config.toml
num_hidden_layers = 12
hidden_size = 224
num_attention_heads = 4
num_key_value_heads = 4
head_dim = 64
intermediate_size = 896
vocab_size = 4096
hidden_act = "geglu"
norm = "rmsnorm"
norm_place = "peri"
norm_eps = 1e-05
positions = "learned"
qk_norm = false
attn_scale = 0.125
bias = "none"
tie_word_embeddings = true
parallel_block = false
extras = ["capped logits"]
init = "normal"
init_std_qkv = 0.0478
init_std_o = 0.0478
init_std_up = 0.0478
init_std_down = 0.0478
optimizer = "adamw"
learning_rate = 0.00207
beta1 = 0.95
beta2 = 0.95
weight_decay = 0.17
lr_head = 0.0109
max_grad_norm = 0.5
warmup_steps = 340
schedule = "wsd"
decay_fraction = 0.915
decay_shape = "pow"
final_lr_fraction = 0.0
batch_tokens = 32768
max_seq_len = 1024
doc_mask = true
train_tokens = 209600000
max_steps = 6397
dataset = "wikipedia_en"
Each number is 128 + 24 x the weight over its row's rms, rounded and kept within 0 to 255. Layers, rows and columns count from 0. The size above them is the row's rms in percent of the matrix's.

# layer 7 attention value, 256x224, rms 0.0665, rows 185-191, columns 0-111
size [ 97  92 105 101 104  97 102]
[[130 172 135  86 158 133  92  77  92 143 130  91 149 145 123 137 162 119 113 155 135 132 157 122 128 100 112 136 115 107 100 126 145 113 117 112 120 128  75 136  99 120 164 108  93 111 110  85 166 114 115 127  90 165 132 152 102  88  66 138 152 135 146  80 114 151  99 182 112 107 122 132  91  94 144 147 131 105 138 122 109 108 148 122 113 118 154 198  95 124 124 135 136 142 157 122  91  95  99 137 113 158 142 103 164 148 146 120  87 121 134  89]
 [123  85 107 135  99 126  98 147  76 168 120 141 108 131 112 138 119 146 108 129 121 114 143 161  84 126 122 142 121 120 134 116 125 100 110 136 198 124 155 166  94 140 114  87 170 164 129 119 135 167 118 107 138 141 126 129  92 136 169 100 147 121 103  92 118 113 115 137 126 117 121 118 126 141 137 121 102 107 122  94 155 126 149 113 166 110 151 116 135 115 121  74  85 159 127 104 121 113 155  69 132 118 100 149 116 158 126 131 146  74 106 177]
 [137 147  86 141 149 143 184 140 115 184 176 130 153 140  86 145 135 153 116 176 127 140 113  52 138 175 105 108 159 179 150 176 130 144 134 107 124 124 148 138  64 153 173 154 126 104 158 142 127 182  98 172 162 117 133 121 126 163 137 132 128 104 115 112 118 127 151 106 118 147 117 116 144 145 131 133 136 156 118 117 130 117 109 131 179 117  97 102 146 162 123 152 112 165 149 141  97 127 143 101 117 119 138 119 169 122 107 148 117 169 128 112]
 [151  99 120 204 152 115 100 135 195 110 136 134  86  80 153 134 133 131 113 128 125  99  96 106 114 133 123 136 120 113 179 103 135 140 127 151 130 177 129  78 130 123 103 138  98 144 100 132 126 108 137 132 102 150 128 125 170 124 133 114 137 110 130 175 139 142  98 164 113  83 144 142 133  75  98 138  89 136 145  84 143  92 101 107 133 130 133 152 149 105 143  99 155  96 141 123 143 148 134 157 110 160 131 123 129 115 149 105 118 109 120 162]
 [126 128 124  94 148 127 168 106 129 134 161 128 151 142 102 154  90 120 117 120 111 143 143  91  90 150 106 139 176 144 112 171 114 122  92 126 120 144 138  81  99 136 130 144  76 105 158 148 145 182  98 114 152 112 130 147  80 104 142 112 140 126 137  82 129 118 116 175 114 127 117 110 161 159 125 124 132 137  96 137 145 126 127 137 123 127 126 183 131 140 119 159  87 124 125 152 174  92  94 107  89 177 141  74 116 119 126 115 117 146 133 153]
 [142 127 156 130 119 155  94 155 140 193 147 116 142 133 154 125 118 148 120 133  87  99 105 155 142 119 116 117 121 102 147 128 144 148 125  99 104 121 166  95 108 131 110 126 127 119  90 154 104 109 138  95 122 168 124  86 166 133 157 102 137 114 137 109 163 157  75 128 183  95 127 110  75 113  87 127 114 123 106 133 131 105 159 125 156  98 148 100 144 128 130 155 128 145 112 157 201 138 170 125 140 146 122 157 131  94 117 112 154 141 125 116]
 [130 166 137 107 125 146 128 162  94 144  67 132 131 101  97 113 190 157 110 114  92 143 142 148 163 165 128  67 118 112 127 111 127 122 129 127 150 127 143  92 105 168 148 165 169 157 126 105 112 135  94  82 168 103 157 148 171 117 111 126 109 115 137 117 120 123 194 123 118 120  84 126 104 164 134 143 109 133 150 115 145 132 185 133 132 132 132 133 105 133 132 124 120 146  79 172 105 136 143 109 119  64 160  82 132  95 141 145  98 120 132 122]]
# layer 7 attention output (transposed), 256x224, rms 0.0609, rows 185-191, columns 0-111
size [101  96 111 106 111 101 101]
[[160 146 167 131 147 164 140 151  75 137  96 148 127 156 155 128 162 141 138 123 106 138 149 102 124 110 116 135 116  77  90  85 144 101 154 155 150 116 123 146 129 136 186 180 124 130 107 120 155 106 132 135 129 122 117 105 186 148  94 114 206  98 171  97 154 131 115 158 129 105 146 172 111 129 100 134 107 109  93 118  96 124 130 108 121 106 143 132 113 114 133 136 111 110 134 103 106  67 132 128  91 188 152 143 152 156  95 149 125 146 101 120]
 [161  93  98 134 135 138 104 127 136 156  99 101 142 139 108  97 107 112 134 132 146 240 107 106 121 128 182 111 107 152 100 146 119 126  99 163 111 112 111 150 114  93 107  96 146  83 140 130 129 144 128 151 149 117 151 109 124 121 116 132 100 124  90 146 112 123 147  89 157 117 110 133 103 161  99 102 157  93 162  92 146 169 167 139 152 108 141 125 137 117 103 112 117 161 118 145 125 106 118 107 129 104 125 107 130  98  89 103 159 114  96 136]
 [110 109  53 146 157 141 153 162 102 146 168 106 113 143 100 142 156 169 103 152 162 104 133 129 196 142 150 109 156 115 145 154 115 138 147 118 112 107 104 118  96 154 125 141 115 108 112 141 124 130  98 131 100 129 155 110 127 159 109 129 142 117  98 121 138 176 138 111 101 138  94 122 121  98 130 109 151 131 133 145 172  84 105 109 130 112 103 115 111 162 120 143 125 160 102 130 118 161  93 149 115 101 134 122 142 134 133 142 104 154 101 130]
 [160  90 131 162 143 147 104 149 164  97 135 139 137 107 145 141 144 105 131 116 121 175 181 104 141 114 105 106 163 127 114 133 112 144 106 140 119 165 140 101 147 134 107  98 130 150 110 120 114 156 118 165  96 172 103 158 121 156 159 144 153  56 158 159 151 140 137 135 123 114 131  97 161  85 129 113 129 137 125 132 143 141 109 122 117 121 121 172 141 105 144 115 126 113 171 162 105 150 115 102 139 154 104 130 141 115 140  75 105 111  91 130]
 [118 125  89 180 174 129 141 113 142 144 136 162 118 172 134 130 120 137  95  95 136 126 156 120 100 151 123 131 163 122  76 120 119 149 113 141 141 161 149  70  93  79 132 128 105  77  85 115 123 104  97 130 147 126 111 113 101 139 119  86 126 105 166  79 177 117 124 168 105 139 164 126 150 122 121 103 131  97 114 151 144 135 174 117 147 125 129 124 112 134 126 162  94 138 124 124 143 104  57 111 120 118 125 127 142 118 109 106 122 133 132 147]
 [130 184 148 112 119 150  98  75 163 153 144 130 184 172 142  97 140  89 160 149 112 153 106 161 131 112 102  70 159 147 132 168 103 117 127 122 112 118 187 115 133 144 155 138 129 118 146 122  85 106 173 134 127 150 109 160 132  87 149 151 129 105 143 100 117 149 105 118 162  84 133 110  91 107 119 152  95  99 107 153 131 141 120 161 188 112 142 163 155 130 135 117 115 139 125 182 128 158 137 153 144 127 145 153 140 110 108  91 124 136 109 148]
 [ 95 209  95 103 133 131 131 147  76 133 107 135  99 145 124 120 160 128  90  98  98  91 104 158 135 131 144 110 108 100 163  92 138 107 146  92  89  99 135 112 121 125 132 150 120 130  77 152 138  67 134  81 125  74 147 124 135 118 137 161 162  85 110  86 119 148 175  83 114 126 129 103 118 146 119 133 126 147 149 153 146 149 144 158  89 121 133 158 150 136 106 105 158 122 109 148 121 152 117 138 164 104 119 136 114 167 144 116 131 125 139 135]]
# layer 7 attention query, 256x224, rms 0.0817, rows 192-199, columns 0-111
size [137 132 150 133 142 131 125 137]
[[123 139  79 142  92 149 146 140 140 105 138  94 165 138 159 119 154 108 114 176 123 156 110 107 133 157 134 130  95 156 158 131 127 125 145 107 132 119 151 108 184  98 137 126 171 154  91 117 141 124 147 102 139 133  95  95 121 105 128  96  96 136 117 115 109 147 133  86 127 135 143 110 113 130 108 131 121 112 139 124 182 188 120 163 122 146 112 141 156 128 135 101 111 171 140 140 138 102 134 121  62 109 125 137 135  97 138 143 145 129 154 118]
 [120 131 154  93 150 114 185  92 164 178 169 183 126 125 129 110 132 132 129 141 104 117 106  81 146 140 137 124 106 147 166 141 125 134 157 130 140 138 131 125 127 132 150 127 193 154 135 117  72 115 159 119 114 114 122 135 145 131 131 134 111 109 118 120 139 157 135 194 132 107 121 122 132 148 101 132 158 102 131 114 154  81 142  99 137 123 134 146 152 102 131 126 121  82 121 140 109 140 150 167 160 143 116 133 162 152 105 196 151 142 140 146]
 [104 160 138 105 128 147 144 113 118  92 130  95 166 107 119 100 140  97 129 116 151 139 139 144 168 126 127 107 154  98 133 156 150 124 110 150 146 150 133 109 144 116 126 146 139 130 113 121 137 154 122 167 142  79  92 149 137 128 175 100 112 140 130 112  90 156 115 119 134 127  93  96 119 133 121 134 117  93 156 160 130 102 109 131 141 100 150 159 152 103 104  99 115 177 132 144  88 131 173 101 111 145 117 121 174 114 103 116 106 123 160 132]
 [135 125 157 130 126 167  95 158 136 165 100  90  96 131 103 124 129 129 109 164  84 161 136 171 104 148 147 157 150 143  84 113 105 157 109 116 104 136 129 116 126 130 125 119 120 108 137 124 106 131 114 120 124 139 121  87 134 107 157 136 139 146  85 178 148 101 111  87 127 122 146 146 114  89  82 173 119 120 101 125 119 147 134 126 110 104 113  81 102 185 143 131 148 108 123 107 112 122 127 127 122 108  80 112  94 150 152 147 138 130 133 161]
 [ 95 126 124 141 109 147 119  96 137 104 136 120 154 134 132 109  82 168 105 138 110 127 152 103  90 118 146 126 115 134 124 113 148  96 127 119  93 162 135 149 161 129 140 111  97 174 146 118 131 129 152 147 154 119 125  81 139 128 136 120 118  93 172 142  84 128 107  67 100 142 115 179  95 115 162 125 106 143 145 140 155 149 102 137 119  93  95 155 106 101  81 135 122 178  98 135 155 154 173 112  72 150 114 126 146 121 145 106 120 135 128 114]
 [140 115 121 136 100 127 158 139 160 133 125 119  86  83 149 114 163 136  94  89 143 128 114 111  89 105 127 160 125 184 109 111 162 158 128 114 131  98 123 129 130 128 195 118 148 144 125 106  95 110 149 136 111 100 130 135 105 149 132 115  97 155 113 139 159 140 117 117 170 164 131 136 131 121 159 141 120 104 116  95 115 153 122  78 107 107 106 150 108 146  85 128  86 149 108 122 131 120 120 163 118 131  94  98 144 143 110 146 101 176 151 122]
 [100  91 104 123 131 124 151 135 154  86 131 123  93 157 156 156 136 163  79 108 182 132 105 110 110 116  93 112 110 149 112 130 139 115 117 125 140 104 125 128  78 142 145 144  75 106 174 107  98 106 165 159 150 158 116 127  94 120  93 142  87 120 142 107 149 117 127 111 134 168 155 125 124 126 122 139 135 118 140 116 145 129 138 126  85 115  88 118 117 116 135 123 131 131 106 147 113 150  80 132 110 152 108 148 153 163 105 156 171 176 147 123]
 [127 132 134 148 129 106 120 116 147 173 139 208 136 191 117 121 150 126 205 115 120 121 113 138 111  99 145 114 117 111 134 131 103 113 143 134 161 132 119 139 110 151 151 113 135 120 121 108  89  92 103 102 111 136 122 159 117 152 118 146 112 138 115 161 101 111 158 162  87 117 137 122 133 112 166 155 139 159 133  73 134  76 170 125 146 139 200 134 135 112 141 107 120  92 131 110 131 107 126 120  95 119 202 121 125 126 100 140 155 113 100 142]]
# layer 7 attention key, 256x224, rms 0.0732, rows 192-198, columns 0-111
size [141 117 130 127 132 117 110]
[[ 89 105 122 110  78 142 108 131 119 106 121  84 129 122  99 103 101 146 140 107 116  90 133 147 122 133 133 130 146 129  85 141 134 116 107 124 102 135  83 135 153  90 123 124 117 116 146 108 138 111 135 144 109  93 154 103 135 133 119 105 169 130 153 129  93 121 133 115 117 144  98  89 127 141 153 116 130 159 136 131 126 158 108 132 169  76 149 162 111 133 100 123 114 135 111 113 119 126 149 121  69 138 113 108 116 141 111  92  94 136 208 108]
 [ 77 132 133 139  97  51 112 128 117 111 122 136  91 138 133 134 118 122 115 125 148 101 170 161 135 103 111 134 131  99 124 111 170 105 112 141 109  84 102 161  95 135  96 144 106 130 135 165 122 132 142 120 163 117 123 162 124 126 119 117  97 115 147 133 152 136 119 163 117 138 114 161 141 141 133 124 126 129 104 102 160  79 112 142 119 135 152 103 125 116 114 133 143 126 171 151 145 118 148 104 158 133 119 107 134 132 141  90 128 144 148 131]
 [ 79 119  93 139 126 100  93  86 148 131 114 111 142 123 142 111 149 155 132 132  95 135 117 135 123 127 134 152 100 114 112 148 133  90 142 113 139 139 102 140 151 110 111 137 127 121 112 122 142 105 153 102 104 151 112 114 112 162 100 105 127 100 142 139  89 127 134 123 114 151 122  91 152 102 127  71 125 105 163 131 165 146 117 161 176 134 128 134 128 123 112 102 158 121 121 156 146 125 141 134 113 117 101  76 111 157 113 139 113 121 192  91]
 [167 119 116 105 108 156 127 170 138 130 129  73 149 119 121 125 103 130  93 107 162 110 122 102 167 128 152 101 103 113 122 142  95 150 130 142 113 107 112 129 145 113 126 129 177 104 117 126 146 115 123 137 113 143 166 102 115 151 122 127 130  92 130  99 168 108 139 126 131 113 149 121 121 160 123 130 129 158 132 145  85 154 134  99  77 148 129 138 119 105 136 136  92 122 117 127 143 140 115 140 115 120 152 164 117 109 146 106  99 139 124 128]
 [131 121  94 135 107 130 119 127 132 116 127 117 176 118 152 106 164 107 128 124 117 142 128 144 137 139 121 114 117 147 125 116 138 129 132 126 136 156 137 152 127  96 145 127 121 109  97 107 142 119 118 116 121 115 103 108 120 115 131 110 147 146 155  85  99 143 126 130 133 137 113 103 120 116 140 113 136 113 138 108 123 143 138 108 153 139 138 127 150 154 131 129 132 146 145 136 123  95 112 117  96  92 138 107 107 132 109 139  62 123 175 110]
 [211 132 108 142 147 182 151 144 135 121 140 104 149 117 134 127 115 118 111 156 117 145 151 164 136 150  95 129 131 110 130 134 117 135 147 134 136 158 113 145 144 110 110 139 118 121 128 132 113 178 124 115 144 107 111  90 143 112 140 106 116  94 146 101 133 144 109 157 113 125 173 100 101 122 113 136 119 166  98 101 158 124 159 111 134 123 112 113 140 110 109 119 137 112 134 144 140 126 154  88 144 131 131 111 110 127 149 141 154  98 176  93]
 [231 120 129 152 126 188 106 113 123 151 145 125 149  67 144 104 115  74 100 155 108 134 153 151 116 122 127 151 135 139 135 108 142 157 169 177 142 147 138 174 130 146 140 118 133 130  93  96 141 164 110 134 116 100 163 111 122 116 171 111 121 126 116 129  95 129 129 118 154 108 143 123  87 119 139 134 132 118 114 101 111 118 112 100 158 145 112 149 124 155 132 136 106 149 136 126 149 136 152  82 165 105 126 109 114 109 166 119  90  90 152 125]]